From a checkpoint of a small transformer trained on Wikipedia.
Architecture: RMSNorm before each block, rotary positions, no biases in attention or MLP, attention and MLP in parallel.
Training: a variant of SOAP for these matrices, 4573 steps.
Each number is 500 + 40 x the weight over its row's rms, rounded and kept within 0 to 999. Layers, rows and columns count from 0. Numbers have three digits each. The size before them is the row's rms in percent of the matrix's.

# layer 4 attention query, 768x768, rms 0.0599, rows 246-255,310-319,373-383, columns 0-127
102:486507511483519512525611465501584506554483480480426513515488560445518508547476434461529484507468487589536529537558525494476475489540464486536481454440478513506494562529534446434512433475563459522468515521501487534526508474509462443488523470504537576483426518519496414469474479530473487453569573451501512476484488520450517484411532561525491460483441505552484506458539528475507536513536
097:514586500412457512487505493503461583456459453485530481526521492514449477450441578594481635511565557539530462519483552572482559535448474582441532421469545537517493490454589432482516460542494516494564479528459542539492462495491462532470549503493527501506475497519503521552492474535564508525493518511526577503521527479504463494469565432500553530504483495445480497493515456466442490548504
102:610465510526468534529524531537454494474443446538478462557545411472487482427472437441537528472570545430507550488465487586556436585492513563481494593547499487469491512457489485464526561479481482388559515514533545587525523450477420505552597480477484570517441491520511504573500501533501517465452525546515564571436551530581562503520521495492409492519449515450468540494475507454513504471463
099:398445512560450536569461472570485533565506537509551477557534511599468502526521440549521512486448548524535505485433521436475473409489530448504516537516541542514504472493461451487565542405489476402480447500520574495514435466578545499450573536547461459449498519527513512444540496509516461478484559508470470482492516506473501569522469503475438496515444517557491509557464439520439503539580
101:579472534514541487490513398517499474458532505538577463523494487531517485526474534501510542457463495565533409496495499568457468461474494505465479484503499557575509504490533518494503529480492444486479569514483440479478521525445474469478476428463513475464572513564513446499479584475440481477577547501481446504540536537407512463464476463509459418484550440519489550536492522489495570444447
098:515515613491529498458493544421531460446510479469535502485584418534459420486520545480562467540479509469513407455494446474470493516531540472491496488491468487497471535514546440419515477497520549584534506468496518549502499540509472509494535476485502535475563490553456463476489477510478500548414435480441432468528525525502434441556551468448458511404487522390453543439485506507515488438428
102:418494445554540558530532464523515456569521484435496511463462546544518524489436569516507443514494464475495513515502498512547463414529537539520496490542550534449538492519485562430474596509581439609536463453474514514488560499499460423480468499542564447491487501502495526397517465558525492490431467508415465513448443465517544526474490524461514550506429417497518512514506536527463478451518
101:587453547521536557585416490483502541527508454517448479465509497536515486484484451485485488442406479527481489516467453370467462533460556529556553493488432533524512503532505537536540486459519511446527540413470450511533482492514443473495474512440505556550424513514485530544563514485521560481492510521460589591448503462494466530574525446480534449516476523448467530473496498457512444504471
100:479465489500523446491515505483396520502500514512545523484517519457520532556509452482419435506481501518463492529417515441543566558488439513499411569530499484477554512498497493475531483496454501496427568448481500540404629502545466514500514482470481481505507459480502584553474538505497516489533520477428537460460418449533559538524481524521479510493538476451510516550471442524551501562531
102:553516534430530437522486520490488550553508470518510524454495547492466492489493461468519483528441475495500463472464520494477471486430467484624560443408445529550512479454448477499510477545504522463517543525515512453553458506541568542438490515533457518495456536451519524500479564459550544501441490513553454477426464578505476430525554526423420498511514598537561498487582420540489507491525
100:533496519466487433488499511480510482493461556462535465551487532537582500483467484553468412528548412492529554475486459475509569461494539579405470549469518511482470456537543547495461496486485464478448531486504505461508506508426492518527463518474447484569514442470462548531500518492500520592485503484547502520627494473607570524433532590569503449504545498568470487406530488511471436553478
092:452487445465465469533485568496521514563465430592518556414555525491470491497455499527568510538528480488552476465520481538465505550508530563528464512571460461525465475552486502517503442552458507476545434500473482448578488536549489451539457473452427546556439496440496562469550557511463552493503530525483487460524561494463518471538447484453487495458500515478487610517499466493469429474482
091:495457550496499532498462469559498500576498520508465499539521480523487421482512496521465460522487553589473523602534497512526496481527488520496579550528481512532471524462453446516459524445538533535485484525536523447532548503508523398501449613441494519529508468427536486509521477541531434453569512507555398452487534428471495520466490568461509507449629447554487429470498503554463450502423
097:465495520451472511500463427523503502560520490550478486466477512506477458450506526463539502591470490503466546517575490524535528488495567553575529506555509518483446530514549511502484555471470559502551486483454506526428441503497552487499517470496561499465475476416501427470530480542504493443511530517551494515464480454457541436523454461510495464568442459541477483500455500466513546483531
103:618518532424508488498518534440543527452447567406505451491552540532533498481471477481481517397550492426501502459429504486493491537489559478504477517544514484467554499445451499492485514523540551487493488425484539484562550538467437393530502466469501483518492495465510498543548574441519452529482494524516484512442482466520506492500522519542460500542510502440559530524467470543541535455418
093:555542504510519479549485497484500559498497541520497414505491516581510451462474494550476493506511517502496559426532453463536436511469452480481537496478513507468474506541508466515535479468469496490499545458504509455480540433411530532513514541454494429586511451632485521530463516522455516583437496526444551481491443496489549469508481491472549499498509464474550499503443483543564462485459
088:493459444494509488553471506501528568556526449517480458495537536442487468478505462525453487488486531497512505447459472477522518470476590492508503553450482494490468474475528524485499473463533552456489575529537490439483467578547446499502473441503487549530552501468497489488552421447557546591546482472470510521534491465567467584450545472503469502483482562554523479526438579474468525556510
097:443515525489499531487501503527490531458517458493496411544526510494488498554481553533519454500515541515513415486548523528532497590446480542573512511564468487485470543555546476485443570403536519443428539584491506495475442498491514524555462524515464618593401475451545546519551496443558513542476495468435520447479562491542495446504465517480586529471503492506494446570502523476547513484482
099:510520436484543512544521492500543502487471493466557432498562452511495450496461455496477478510439516539553539430471444447488529467479558458483517472572476526479503422494471440492502429531470523543556454467498551500503509507514557485420497486504491429570593511457453593491510529499510515512515428488460524536473462590524487509504537499523556485473497517421499574495513529541449547526438
091:540543489523477509536551498556519506437567567549492536551477564575497549534500468483562475510483546505536477497514474449523501452487411432514502492514548504493533453480532534531456517484498519489455467601542503532491469524504503563537544413527524447517544460503474473525508541516480489461501598462488483499573482428402625499525519561505512496478486519504499530563465475571493533507491
094:474482520512487529532552448431550491547516519508539577545532596493467618511454551515515505427520545527477498552580506456517519462580499474447533525483520570509545449507529478535461492508479529431554553465555452435483481507540488515478543447538527532548470500533525475564453391508578597467556437546489510495463514601483468490483534532527521542539494480498582496545538454519500581553437
095:464562484453475475522531528408477454453523518521545454586473456536477492478541495455535473658542551540491505493545477488513466485441473472477478453563540481448517473451491500484532485491498548488548487491523537431489519520513526578476508444514536504568464463435503509540523407483582553468454494515514396534568497505456454536516482505579525484515537512538495527389433435454550545526565
093:453534521476515493489444465541491488529431453610541464428475490510516521505441470457484519574512533508509542532467491520540534476543452477449531488529386474482518501532493491511474563515511530493480478498462455491525469463545581495574562460527437550491478549520518546431485515497559530495504548422476499484476532485472572499525552479492510495469469456474491503502512491568462495428511
097:535580515462531507477443482484529492474500437540444524525570457442509451503530515477583473516444503499531507563526510456488488493483498494500442498544555504451539492502458472547453476590501515519533488483527493508504493546533469510474494523472493534581518574478522602538466583564467527481483557541528480496555472463579539548464466541528497465527459550527464563420488459552502482552481
098:471497525440482498506560505509477477538529470522522495503433446466430404519508535516511402438493528542465473478539515481407485464463481530585517598494423463501514504513505505522519436496473489485471524475449460513476516562504480477514456424458522527391514479559492415525442502401484465431485493583567535553484475532531468476454485524557509465513515506419453500545561508548535572503538
094:480539476579586453503459483431468551504546531538545519501497468498483458476495479516552518436526485509472541506484447507462454498463517442464548465482438506487481471551483514443527421528498501484469402436468390541446411441483487525473496480469498502559530431527449531478530525489524517514537548523497476495504482543465378537507481518533499475460589449497416506494544525546484551480497
093:511513513484468459546557483462481483451509528453492571511482549460459418503498514525462441552542491533531489551565537510515442510489455546501544525499447456530519535494535533485496457477492544511490508521524405468518453397559487538583491615460532434489479444505555504489517493504512484491437512501504463524489490542582499498536409423528491517412502433440490502439501474541550521537490
096:540439560535564497534516479486451477521460438480490506445563490455461460506485525541504516517557512469415516530490521592380479507495506510390502528471547537476491488517549457520457482543509445481400463464506510513476446476493480515492543524491477547505461497511523496443488466528499584516457480529471552519510531523487464487541494477473532584488535549560510528453550590484501487556477
093:529472499503449522500494438531539466534524466492494516574532521451442521534491503487511589478538495492506463582482517474496472456494502520471440454475499471522533514479553531467537466494503495578519479543518520507537544500539499462531577491454477552494450521425481514517568496579512485481490580507486485526531550410502481464474467472477499508461509500528540458482535492492493565487438
094:518541465451535532512547542558527522468524489518480435512510522515585483470468492535467465480409576535428483508516533513543515563560485519534518550504477378502503435455473416538557459473500525538536452488438519516489520559507415488415489546411498432398442475536548530531512485503551475490496452460495574488515493463556486559451531575513542519569496474474475533458488523499477535483455
096:538483545519523494498529508558469538483473525526506393539533528455476491537492492502529468478487511576537611623508476432523456415531487428515501478515519540581519502508518465515430566575515470564523517534433446502501465559505482437421515544464535459471504487510564498473474490499522517517509469495501484511535507537526512498508495499482529479504494552535517495542541560535493534468501
# layer 4 attention key, 256x768, rms 0.0591, rows 117-127, columns 0-127
097:482497553499490531508512463487543470479482596475478352465480483492521477464536507500512490484440518515552571493478501558471519502502562451511550486485473455488482511477430566478485488464468522430549473603508533488435484550507512460559501476457528516474613457485544471426528510470457427526496502534533443550564499482458480466498464505442467468479546481569463470479450513563457517465506
097:477502481483510529512503437538544536409463511503501527464467502475469525488441481483501532518553481527513457526504529555521495484501522463537488534475460562431461441524488463581405530483440538485526514483493518527526526481462487481476549603429527452476427504441502522432472565484477517399445491514582538486568464527433529494529507616459487543479464475490560492518500590482518533470542
090:464469512471514478465574493532450482515432545453500469581505478524479528391561470504488513502443556496504503503454486473487493456460529603529494524485482465469501460478494514610528469504506497488489493396456415500534491525436511550451517497482479397524577554482473538539463538458495536507555493462451541513533454524550525465468482528508607474538533491459514453566477497479501520549524
092:480524458521491530540566512491479433518450526420556509581447545495475495544452514493491443476524471505493448499476443504514472499480464486475441477518559505510446453455466487544554430476454511468486485457509480495498534552483580445445571517481549502572492475579523507440505465507541487525507498486550497481530452592532515598512554455404542485525536522487490534566518584403501510463526
095:469582497472566486552524516537480462540519516499483431593510561527489483453472499499386540507516479540558503500454457523524436494519458438466509510481565552436581499455449470494495536491440480489481484480449524430528552567495449528512527509515495458468486613491449530436513418542494491553524454411544551510470510486482537505490542496473535504576535494521545480501539495474493516502474
096:537472513454503500433484482466496526531536457550497574491428512518579476498561501558507540529546469493468486520443526519477569482497517555522461480577485512495462508548479506502431490526513490558526533528499457486478529493572530471508507546448486513523549492499524506478477576480490522524505473489470486460460601440565464529454502476428505455458452505482507474557434501378499573521459
090:479549549398522435443545455461450477469501549425487448446491551512496548562458457475524486492503485585535554496438571464491481544548507525508541466479558406498497439538473500523527536514510471497557490499505519461455534429498517507493558509474499445438505464552478494454529435489532393554443450486509511534478529480435460506429527511510536458478506531557506557565442541425425593503482
092:486500433496511508530495484547509508423577542504529560506561537526488473507444448493518490539528492550490477501545543481543513556527479512472543532538506527525574553542552580451518555481543530530531471433489516484528471519479462529576517517489568428530538516475521477541437583514521489525549440580438449513442460529553478509492459461509542434558393476456551475537479516458525473480481
089:479459488473502533521551484474570516504497527451517519476540538537566507529437513537552554501546501514508536484502500508504410492532477474555403535484486505421435512475481436552480434533479492492496486545454450487476524465483428552461509533451493470481465506552537515519472533500478449498486518502494571429493478562502501454566582556469491481498541500541495471431598480498525486471559
092:499474546517435534481467564460452531538433499460483485513476525489449459540492469518487534519532512489486484552473517505483555485504518491527453517474510531475425514515493442537493580526543469565518562499541451510411478504536492511498488523527521518555497505559493561456537507501479538586451506506545481501466510578497446477547474499491451588422605474468488493556428504589506459433540
094:482437514533553509429532460500455473496529527466386553487450527479531586541508481527589475536570466483423479485468510557505475483506494434491471402475487531469470478532504493543490444432501491460516476573490486419483463487535528529511484516537424496498494493428497522527477451482515534496512505461532493483557520504522498455521534526535561469481524537473537489517478513449546456526495
# layer 4 attention value, 256x768, rms 0.0761, rows 64-80, columns 0-127
085:471508500459514420550525523500504567437557487545592469500479560619415542490525501544490514491500479467531451520476523495479433497465505529555457497455405510512507537530411588535506536498480581510508504443570515535521550452547501475518546505401477523500435539475527520486462488437546575528458454525512450496619552591437531450475490541466521469502485541490441493504536496535575476498487
096:456488441481484493462467548501492443518502434467532521509516553465464475579492496420470556535548448515505434448440556447544504512551519486558513541613511508495554506537511496521472577498450519541536506463499489543517474461455508536441444462524522474493548565613507483537524429525538433481547471495502513486532561502524530523547496554447519467510508470501507521483510570531508486437420
085:509467499487505464515452505441473456539517546510507421496479510496458466588518532544552506489484518507505507456458485561500531479558501578468517486460459574562535467436459514490540503434520466499477539451562446493458506523528509487563493466460481506486403513532486562431517536557527406497456537453493449505495556529493575511606503473554488594471469481522469480454504434486469509505476
088:505487452482460488479487490561449461520518565524514421500461494538444582502543447536456511455499538431565471527562549504485453472488503473505503511507574488491425479669468557507476528564504583521550485563509412434508509477598535474494447460540573546501523492485499509491497541540489445473456519519511447497516454500486525462479557544480434536510448488521552468516552596492474463500509
091:492498477496453482534514570469567531476544507444479495540465533569497551511472452552505566469500496517509483485453551503531453533549495522557520447558548444470507533469529535549490547571489474544491500502503567449492534490530554508453532553512467418475566501530520493500528440511454480494436524554521489474477492434462561494536495521504435441479517556471480553528551446472469588510552
094:435462557513576487509502472535643518463466423499528492528454513527497475515478469511538463522449529468559583489468468531481478496543496446455529586393568416491427440517553485505572520547523465466509544502490474488432475536532507525459504563553492434530499470521452563543475461517509541476523487533475502477478462520544501516498434559539499496408526499451429486479455495418466511479542
090:474473498572531493509441482519443427489475490475560519556463485422552503592392530463538481493501478574509513500492509498456539468421535628432513544509420554511478500555465505460461497442481530472603561431558499509541508437480519505545364481601522577510467457526499453561579544530485442462497524579522469461523526485565522495470534540470508527535490514566519486555558554566503462583494
084:495578491494443434507510499456473526532560542465475498522488506439518505485567498411505463573485546501529462465535449469513482506433562514434491520479421502564501502565511560437480511449538472526494534456448481553474502574525427480600483460497517531474471555504512519558517520497452511487489528501498485474491550469460559577551452526516452476534463501492506568539474455519534499516484
099:460485486562458484543578530415549502542478451553572565511410516508507496511509478498551543545521503499565519515538466477521484441560497487461546500496455557473499495489534465501519517471540480514491523464511544481510510486494491522457476558493496563472441495485476474508538391546555537425574473456465468445460534502493474454496477494455562516548542488536507528461526496463555453502450
089:510491455516503486535508450485558464453564526536485558535519478492464491530481521572473528437503451471476488530508534496501489500548553507562488509595463512486499442572467453472479502480482525555395456576479555504495409590510523502501482501533575481462424470537467497457549474509561419483486458506568546484513520485563523527517533570544485494503440450532562480555490505550445480489565
093:567474499538517547475500469495531493474525470506497381487487504522459470500502532568509440481513518545541544519515489518493534511455537541568512500516436496446521474548475463544509508462540487538531511582579485507519448538488488474575564498461432509506522475456475514478560538511471466515494486500551601500499543487548465528474532522463401510453475473569513514558533525509502461495529
089:475491604483575499557533527470510472462421517541541409515576533515473506509522546508514543509519532563528471500481566430455499492467470447544509462534512506530534529534515523508507519476503479421529440538504526465497465473466503537487449570513469583514513474467528563425477476508516419465474535469489434543514593440429445440490471537510551523510461468495539460475510494496410495528489
096:419520537511419547553525513468478550535509471562515500535507507537524452505486468536523560614557487461504537504519477479527549457480528457496491483489519413476478516331512424467566392465513447473522514566529455559497517500490575575526571516533534480504522584481476554499455532536487494595450526556521538550533498439528533457512514475523508520458496569466509499484492497488522507418505
093:465481440539567520496482477503411505475539498472576580529535508462513499436492546492540497423564439541481477531474455457507495509589495548527536516537400559516557499421506492473510522523491530529486525469443452524485459507533488461497563460504517498486454532463526544458590482495505473495475517486442520481468520460482524468493478422531519573484500460505622434493513491480382494515484
093:482502543448404544515487576484580591484535516428454484484495448501460516462465553497389523457513454433566524462425549613483501530563434553537509476527589546484542475507470515506510440552477479481514551480528501431520477481537562528524595531408514423486441499566562347579458510496488521550466534550548522488552532524513514457538451525537466488509507531534512568522539521533519506516556
089:508508449505498425517463460500523494442490520490509481549466487458557452452498552417551522543520433496436468502504526553457509509450551447515505492602508541449516511511486527470477549488467586524489478553551474479521426491463513451460448418496553507484513460510503549531454457482492517464563558505473442507482548397488590498543519531425478506562464468459531523513562546512467465469487
092:522487477480552522477551506516512529489512500528445511446522483514455554463479537498505467492529504505503441495419534464556448520456514546525507521491608469518484556489509559451467465535496492563499469506533521521453481502567531495485493498499497532456563438502526451505456452509486492551428513537548548524501555478513481496480518454470517517530555507432526534548463518537473533558478
# layer 4 attention output (transposed), 768x768, rms 0.068, rows 192-208,256-272,320-335, columns 0-127
098:540500491498567512478506480449553528502450497486526470477539457551458497471397565543458534524440517470532552566547473485463518521527483473480532424527526521490450543510516499458502523498487545476458411529478491524533552518510491449460500489539535490546458465569505578518518484548515437474511481504475499467506514435568499508441524554547498490500506524443439493475478492499474519553568
089:527513522498523564572584513541522520448548491524518568551550514585468573506531463542480568526479501482478462518488459511470515470452437550488516456443497462536428577476562557535509433516497564399514514603521534459458536511474453476550575554486522478524462430412448488506501533484489497493525454509496509511478528540443526518431477498497481531492536516533485444505452449419480494483499
093:481585489528572475482566435505561539513537558473473546468557501578503521516517498493478433490482518499504574486580493589465453506470490532505461577515564390507493549496486477517448500572491468498474488473535465504485471481521469529462561444495489508486509460518574495515498508471515550569499480500481447478466503456518484484470416524458485421511496591529515513547512485432478572526632
094:472458562490453549525557498482533497524465456503482542467535546523522514543480470495513398490494553534428517437479535466533518566505498583498487475503498525493499524493531542491458550509521458412441462419538542570518485486482487479538502463466399465506391448504464457536514504561519463570509522438461553522525435471511475532473499449499508580446504566457524494446468550508441524518488
097:540507531517537543501483459526507533503533448442490545455494490523490509491463547490539467506519465500465518508465399536465484475515514521481468520461481464511452534484502491498525442420451518491543470486499489477462505522550547466513509528507521485530465567417521585502444607509499461483502479493513505502486508547495468480516489525458539470404500529417553397443505464479426457511520
094:504546487535473504466487556524471558481516533458474465483459434440551497520461447486530511496508497524433546548553512529518482519479581537523488527500503574488560472493492462497499460538499535526461503450547504511511497523461484537538502454517577502487525532457464439410555515486538453488514491434497424520509573405505513501538505507490445547514486495471473536474521533566522538472499
099:573466482548512590525505476436531516567531511552601547504573502590456507450574551541465498495547503525510449473452476557472404536561572467514534548566544441518507558449493476541593409557526495506488472498482532540499485460497562570469539499562464452540540588549487529518498561502411511455500541519491465459429568472501456509490497487440444458531449485510397508427487447491491489462461
094:515494503486533535466489430498481538481491501465429465523515508443446560579531562543523514456549446484460502504502584514541447531531502554488533427450506493492469504459494525542429504494534469459505444435542485472560514564495534549480506518506553530477495464594535530508489489452471517526503466579543507522499532440494456447500550501479409507493588529459544485519516479528498435522548
096:515535496457477521486476521494446503535502482459418555433486444504397535462476525541498492564513520434511503454495580500493538525520517499531473508515493542560488479412551495515480450466540513520412586498460532483560512559563512497537526469499458521551568449539515542464451491512474482510465519542504530556525519485532546509483553521491443504453562477449450458560517418511472506585556
099:467555429552545479495498561451485466527457511502469551531488501452493505523531494464538491521554533542556506445447511525484484508499522460510513511472465520515528547443475539459495470440559508491532518417489556505529459525466484545500491544515439514499518549453509554516522465566395545465434509548476540502495550492489548503388490441509520459510515531461480491464503487500561545512505
087:476507498476491541547464554500453460541464440520498564466472528523461532499461490552527539544518498513494470494536482488545491434534410494491492487426551523520447422488578549539463430478489499510464501467488541543462522460533549530508484545532503502510489420592525513510559478489538504543470465520457465436409490519440489534461495505556530461543554494464518545508541532424523486497469
095:503487407495509549514454498488541584490443534475472463510458537480568521495490519501453514555461552461522480521508516525504526530507523476395509528471514503469463483414483461557538552491413573553491469484560460489461553380546507617474459509517520448433489451571458461552601474473442577500452508469465507512444512457500522555446489592492443560564501550503559493459534535515494472520500
096:488501508527515548474455526537516511478533529482509522520515522472504521546505501482483559441474573526443435534569525449573471462515492456438456540463481473536522526502504537487530583545477426482475576582432483520518493469514557453553516532455513503469501438475566432453532480494578396386473443448482462496446492492471467462461480451510517509484517500513566483525451481562422491552483
095:505507468468566490461520495449598477482477545412521495515504499460414524558515458540488486455538491492492489484505499491479494485423474490460494466441474481458498506497458461525488484519495518525456496501534467532503495554459463545499454497494494536584548432451498501441460512499507546477548523564476548429510545539523514521435485606504470501581535499450465520532531423420488585468569
095:515473516546527512492555501510518492436493468542545506413517529463511557480513468457460519470491546442478539453490557496511477479380470472463471520424438430566575503493434518435542540554495561500497501505423511480491509539517485476483451490548484506555545483529475522515463469493552470518516484465466509502454467529506443541537495489441506454499490473528542438508474481468571473474547
093:500527523474507559512503561495437498527483407513527497468408471485481475469559491536491501532552487509457456495486486486517508563570508476498441440493453522560555554491484534513467511489496541458540497545511497454498543504495489520534608510488463478544499507535466479519539524541546389487490494532479548399522510504488550513503501405557547493459487513457495586573501533541505449474484
093:443535500476482487567471469458469461468458534459572494508499533509570442453467559551518526568490482477468500549498515482494462490483441501534445452493412561511534484475489503485528488517579506503468536563519470483490508481485472551537647452535498355516508482391525527429492514477502499474496549499511497470500480536435473462564539556557539516405505547608484536535557567538517533495534
085:563482514512476438528523460495479473505499402541451517429515522398527503537511557534577475549558575509451453515511426480467488525474470449512487540447465511514511473511532476552488525398510508533444484537504518530486535478504462515479441542530510528490518490533584463468509524412449459575508551483560476531444465476476478442563559497552483536412475423553560517459521536465459488443402
094:543457481534468492489415542474472519504517489542516475513507463436484499520479465473455510519496538479525451534416536490515490527553546490500500487502502540478484480515512576428494522511457541509557554444536503466511452512474497494541449527471540503555536519505558447456509467526536469487481505486508507486539539487521500561491533507481496570557532434539525485463510538539501522583455
087:538506536395493394515545513486458479467417536485525512510521496486540467531523502515449505533523472451426538521469492468586475516529465555500526469512449523513497504558437527504504476507433502542536462531455449465525460567437517495522590479432513496514478537488494443500481423515487473447528534510521518479505523429550545484529499443453532464438548478506520475515539524581490464394513
089:497544471544496541416505477510464447489424471536541460484563469501511501486514478498492475556547488477567492456509520442491461492461452428556481535575520444479481501477468490494559514519509507478478499583504527571468503416462498523556437481498534451568537524531521490486508450445471560492505514445463486516511542524437494455542497549502473464561558477470506485551473439485489520525506
086:522458496529520492477507459495555558474525447500536484502469474569486521441552507440499558499455543503527515574448558493562527526582533499472500513514527541509481563548526492528526547487543431538501541543581554426508500506509504464468488453533530468393505490585539504531448374420563485484542489484440519451511454519480559573531498461411505494521466492518540515435464476519502493484398
085:506533394454457488527547487482469450513582518483545477468503512474529556532519500503503467524497468456557477521409529507446470519464496536524423532491570530523451536502459543549463530555490500503539489517515555510501445533517590439557506538475438551552549515475455548535500444537454533526487465490497506527481552505452445522445468533457471451523567518601482466517447453466524386456507
088:448505453532454454497489621562492451494458521543494502493513494523475549486534437520492459461492453450517573503527484549500491541440470551431502561501481589483502560534515579493453546506545482477508474576504466394514482464479476427563449500458420417481452497556418528535543491510464498488521453566468474626507469504474439482392468536513507504474515515484474496441458519492505471515420
090:423500460528459523428530502497512446406480505455481542495508547521573492507469563506522521457497484555560518526539478572445521460523537487458531529484489511546498499521499439488535651562500517516473442514532420517480484486454496505480487566515480452442513473517543445454515537563544469471520558549450462487448436543602482528550486469513524547456488454494486543427555546480572475518477
091:516504521548487483558514496479480492482497428567506442476509510462468455454478487453556570419528506488487456504501462481500451440438516456467513477500464495451493475536481519493519532520558478461469472441486536493462505449494456589460484504454492513388522455532570505535533521414554596576531447537475575432470584479488475514416509434496516560497417571528522534525517519533501512505445
091:577408553456552533529472458419528507506518449496455504552496529535501545502544543503536512415474466531517541534561514416485533534460548511509500563628468455446496443551481551528470564554456514475528491490536450529517535484458498504539413404435535547557472429536488473477546574472600494482485526541581417542505458439441427469517586528563562567490463545515494562526461528526474448481463
096:481461535474528504499503542505533523547526446549520522482484483552516519600554471490515434517448491499504509437524570505477551487509490521589435516524539540560545506557470526505482490441529547450467485503495501544495504443486540477545519502520556495482496454466492551497499465512472502520510467468486500505509579559445510491512481553503541515465575556495486459460500464471529507483456
090:459522526449561576478578493493558505530501456533526526504532510520478479437531470520450496561519483542543544495468487418482480513491540524483537479524481492484551475460518556583490414511513455494451509572468556617513466512503492470442474482532503559502515460559476507458486457460478499457513446564512521555504502464581510468492534479537463383549460498499497543510503472493555548500480
092:486494474523497517513478387418413503457473474475519422525462504492516480553475504521518459492476515518495556494470473533468526518501550452439522519482480488511426514429483517469531470483526512508524518529528549490496513464485494519503521511558509522579544486534507453566524523491459547509540532503489542540552469531549430438457525531468533473487531547557509459536439533497509509527540
081:510472566443474486509490517479506519490563558510501493529487492508545509466485469458485537519476443564510522519595506505520485565488448539570478534494624542478467560547562539529455452547478499511484490536555520519467411517487499465496484511554564529492499510558575524501539525475443494584465492464540463509515493484432474516588521461493362472555484484538483419524491535573509468480576
090:466448487485499487496444501525587538501592536486469466454465455499497457497504459542404547506502449498455478549574512476553548347632497536517492512451494491505429503557503558487486493409507409470405571537482418442484535446555544482492503532484557481498507466532515453403539492465465439432519469596555418537540515571484496496350501507498450505559480483535496427566518449456425534589477
090:504525450511471446485496469520489576528514517464496556491573464513502515528495545536573468493526573537498528488481478485527526492519510500466489489535571502518456453506481477528509472446494497502497480481544508593470567499533436483495405475466564641417449541465573488526544480502470495531495470470515497461458582517510421451501483495464416513543478491546512427636502473509498481445488
092:561522480482447523497516551461514501548461530550576502506440511437540636425549544554450537458433519543470446514463452489523461623470509488453522485487555438497445570436539505501501500499527485559502504481448496501507534414464514467478442476542548507504535434473475523536475466481432533532513467511507493548545483537563505493469546455493478415437586475533560489408428486490545461590479
102:546493481480500509508511567484557502471544438552482508551467477513465514452459422458591459515522495458480488535397534453474485509500471477563447508528520535399511474470504482528511477523534497468465546491516511453541471445459518521507543490442447532557512530509521444491507568444459500499548492544514558492524445477520476498520475474443470489503531532496536419463564467525519497482562
099:518491500462506508497523505506458493507470471470520517454475519498442455515471439477485457484542504452534496474455531528485525539560524493477498461492519586489456460574508534542498527544483446542522484498568474456525489566537508503507459462465439515482485540591603487497482454532501480493485563508541550520471491540425568496533541426525507477456584511414540634482490552486481506497420
095:472460524433463513443437467542547538544529536492506515540474484512484514515499436550483451503518539549432491480534481486527545431544496506494502473476536583543458546440484552476506497466497516538428489532477494416479519506550520488537525489497471520522422451508473502482481562444474508475556525537520501412516492517456575483420569526514496468483508443511467431487479469553475524510475
098:544494476509591457446502425498485550554559519520540477520474504521471540476498472489469478457510450520485491502572501468560451514461502481474491584525500492490424473600468538497471527501564500500475429484513540434501459491531540585516525520572640528513499500471499439539500516481545490518469470559492494449463536484433471559578521571468567476504482505459463514522485526572496448500523
098:477525445519444550534478607460504501522522528531490486505521461461474458440443483510484484509513565499527498454437549608530485456493482515489524497532534507511537514475466474537521478519562467544492538471510489475490489462482498478520496505471457580411531435580514509483551491497443568544420532488467494555511479461483511553464488475555469562577541505498438528483502495499468571540470
107:530502506473557520473478470475502559492480483520544529534498503525524552575470537564480465533458541544552499511434493484457496495493427545424511496495459425518496468440455492538525513477553486453471513520466561481514493490518423449428460556487421465487532413486456592558405556494529493494457421447471586481488457555524499459388480580415465488474442566444466503545480467545476512509500
098:492493423507481533479513587514479475486479522458495500562492563525500487559467466474501535494511501467517458468526499475509562472464472590447518502493511554456529535506520492497463610549537548509574481492518494516537490476457553494489477475449501505481501468460511394516532568522411472530451497482457466527484531524456511502462572530534524552524539544434562479484519556537547474519466
093:554546553474506527487484517471526531589494533413494520489550531432397499497452487460519486533526467534549508499464509484454479517521519443535499497480531542516522548473473502436440505539524470487503540520531459553433558436513470499458503525542451591544517499424584450545541478498540507527484540438560456475507400472479467550610487589495459483482478438525528604519519568480532498544554
100:498508465559480502498577545538490545443535428564497396464446512431500558519558460504544474469557516453501498495543515530476547486481486550499518578541506571550486517600408522538455504528544514478485501553541525489501516532535549525484517521472507569429569545522486571566515481495497537484543564508460521433528490441461466480497457436511499573498493496525476474477463556534590485449543
094:562487495482526478504524423455525505487610502479559496513466481566530548527510489550439524477469502438425462465521522501510448508578464519439537496446533527530487535540481517582498524422510520493445527493571477433442475485587519473506570531489575390487500495541446405501518459479476492487559460450549544541550491507437565498511520562422457479539471534444525486549461458486457440532477
092:505453571482485522519480518508475550480511516485438536559502503380576447449485499443487446489488519482468516527446512533461532536501565557500520473528464518484532437523488527477493509488512454433493463544537553399515459493542530458537544488477465621560505471511495463468487432496473505482536561534537454475543486468562584504476518442510456493518527485538487517524520482574509451403561
100:473520604526537464561509523577443437479490531561536476481516459434480519458472485491487535494534532506441496525497551491495513524473475516532559449583469473478482500509446489390465497522516524436519517487443488500518427556564491535493480503483488442519497531540532563483402516536537516537448574422484457420524533455455513479493571487453477513514469534502508495435482528506524590478436
099:463537479526491498515543479419447490510441507476488500453458466471445454478463505563554418591481451456499543489435516481519593493503503485489542553563423518535526388505467519531454471527562463472514572493453410489520511576482511478501529456510501442462564532507535593494511442508407495543485483502460552481527544474558575520520554481461512459496454488499488507553506513544526509447467
103:533459510508503521537481515489467532438465495510506446460489447558468498501559477529497582472465508418504405468479512428514551540441565525486493547554528481561509486538528531483495561571502520521477539497509519464467541539506545482496501499463550555485477528503472510501522540460556512512499522493415474528535480450486477527427501509483501567483515515553475504413433521503472472493375
092:530475504488503555532530491515539551575565549513510524529522485563489505489478484552466568506514446459451454524437512527442480463526490481496498392462506464505523504568512475528498514468509488509480528544482545429530468351533489454544571484533448473504425458461506472465530480486482447513477520575559514563531472548547534509363481505530504492561516530449466512532535465463437432537464
097:454549504459447493450496427463538521479618449492465472479465520497555519519464512526504462481530479474529607482555569525540493542481489472541570468553506555513507454430506407450432511511503449447478458512527435541501494509458415481486468464488520525451586474503496486480467487411493475460529516359531512549487520570382495586508501539532496516532519448471546502446446467507501497493533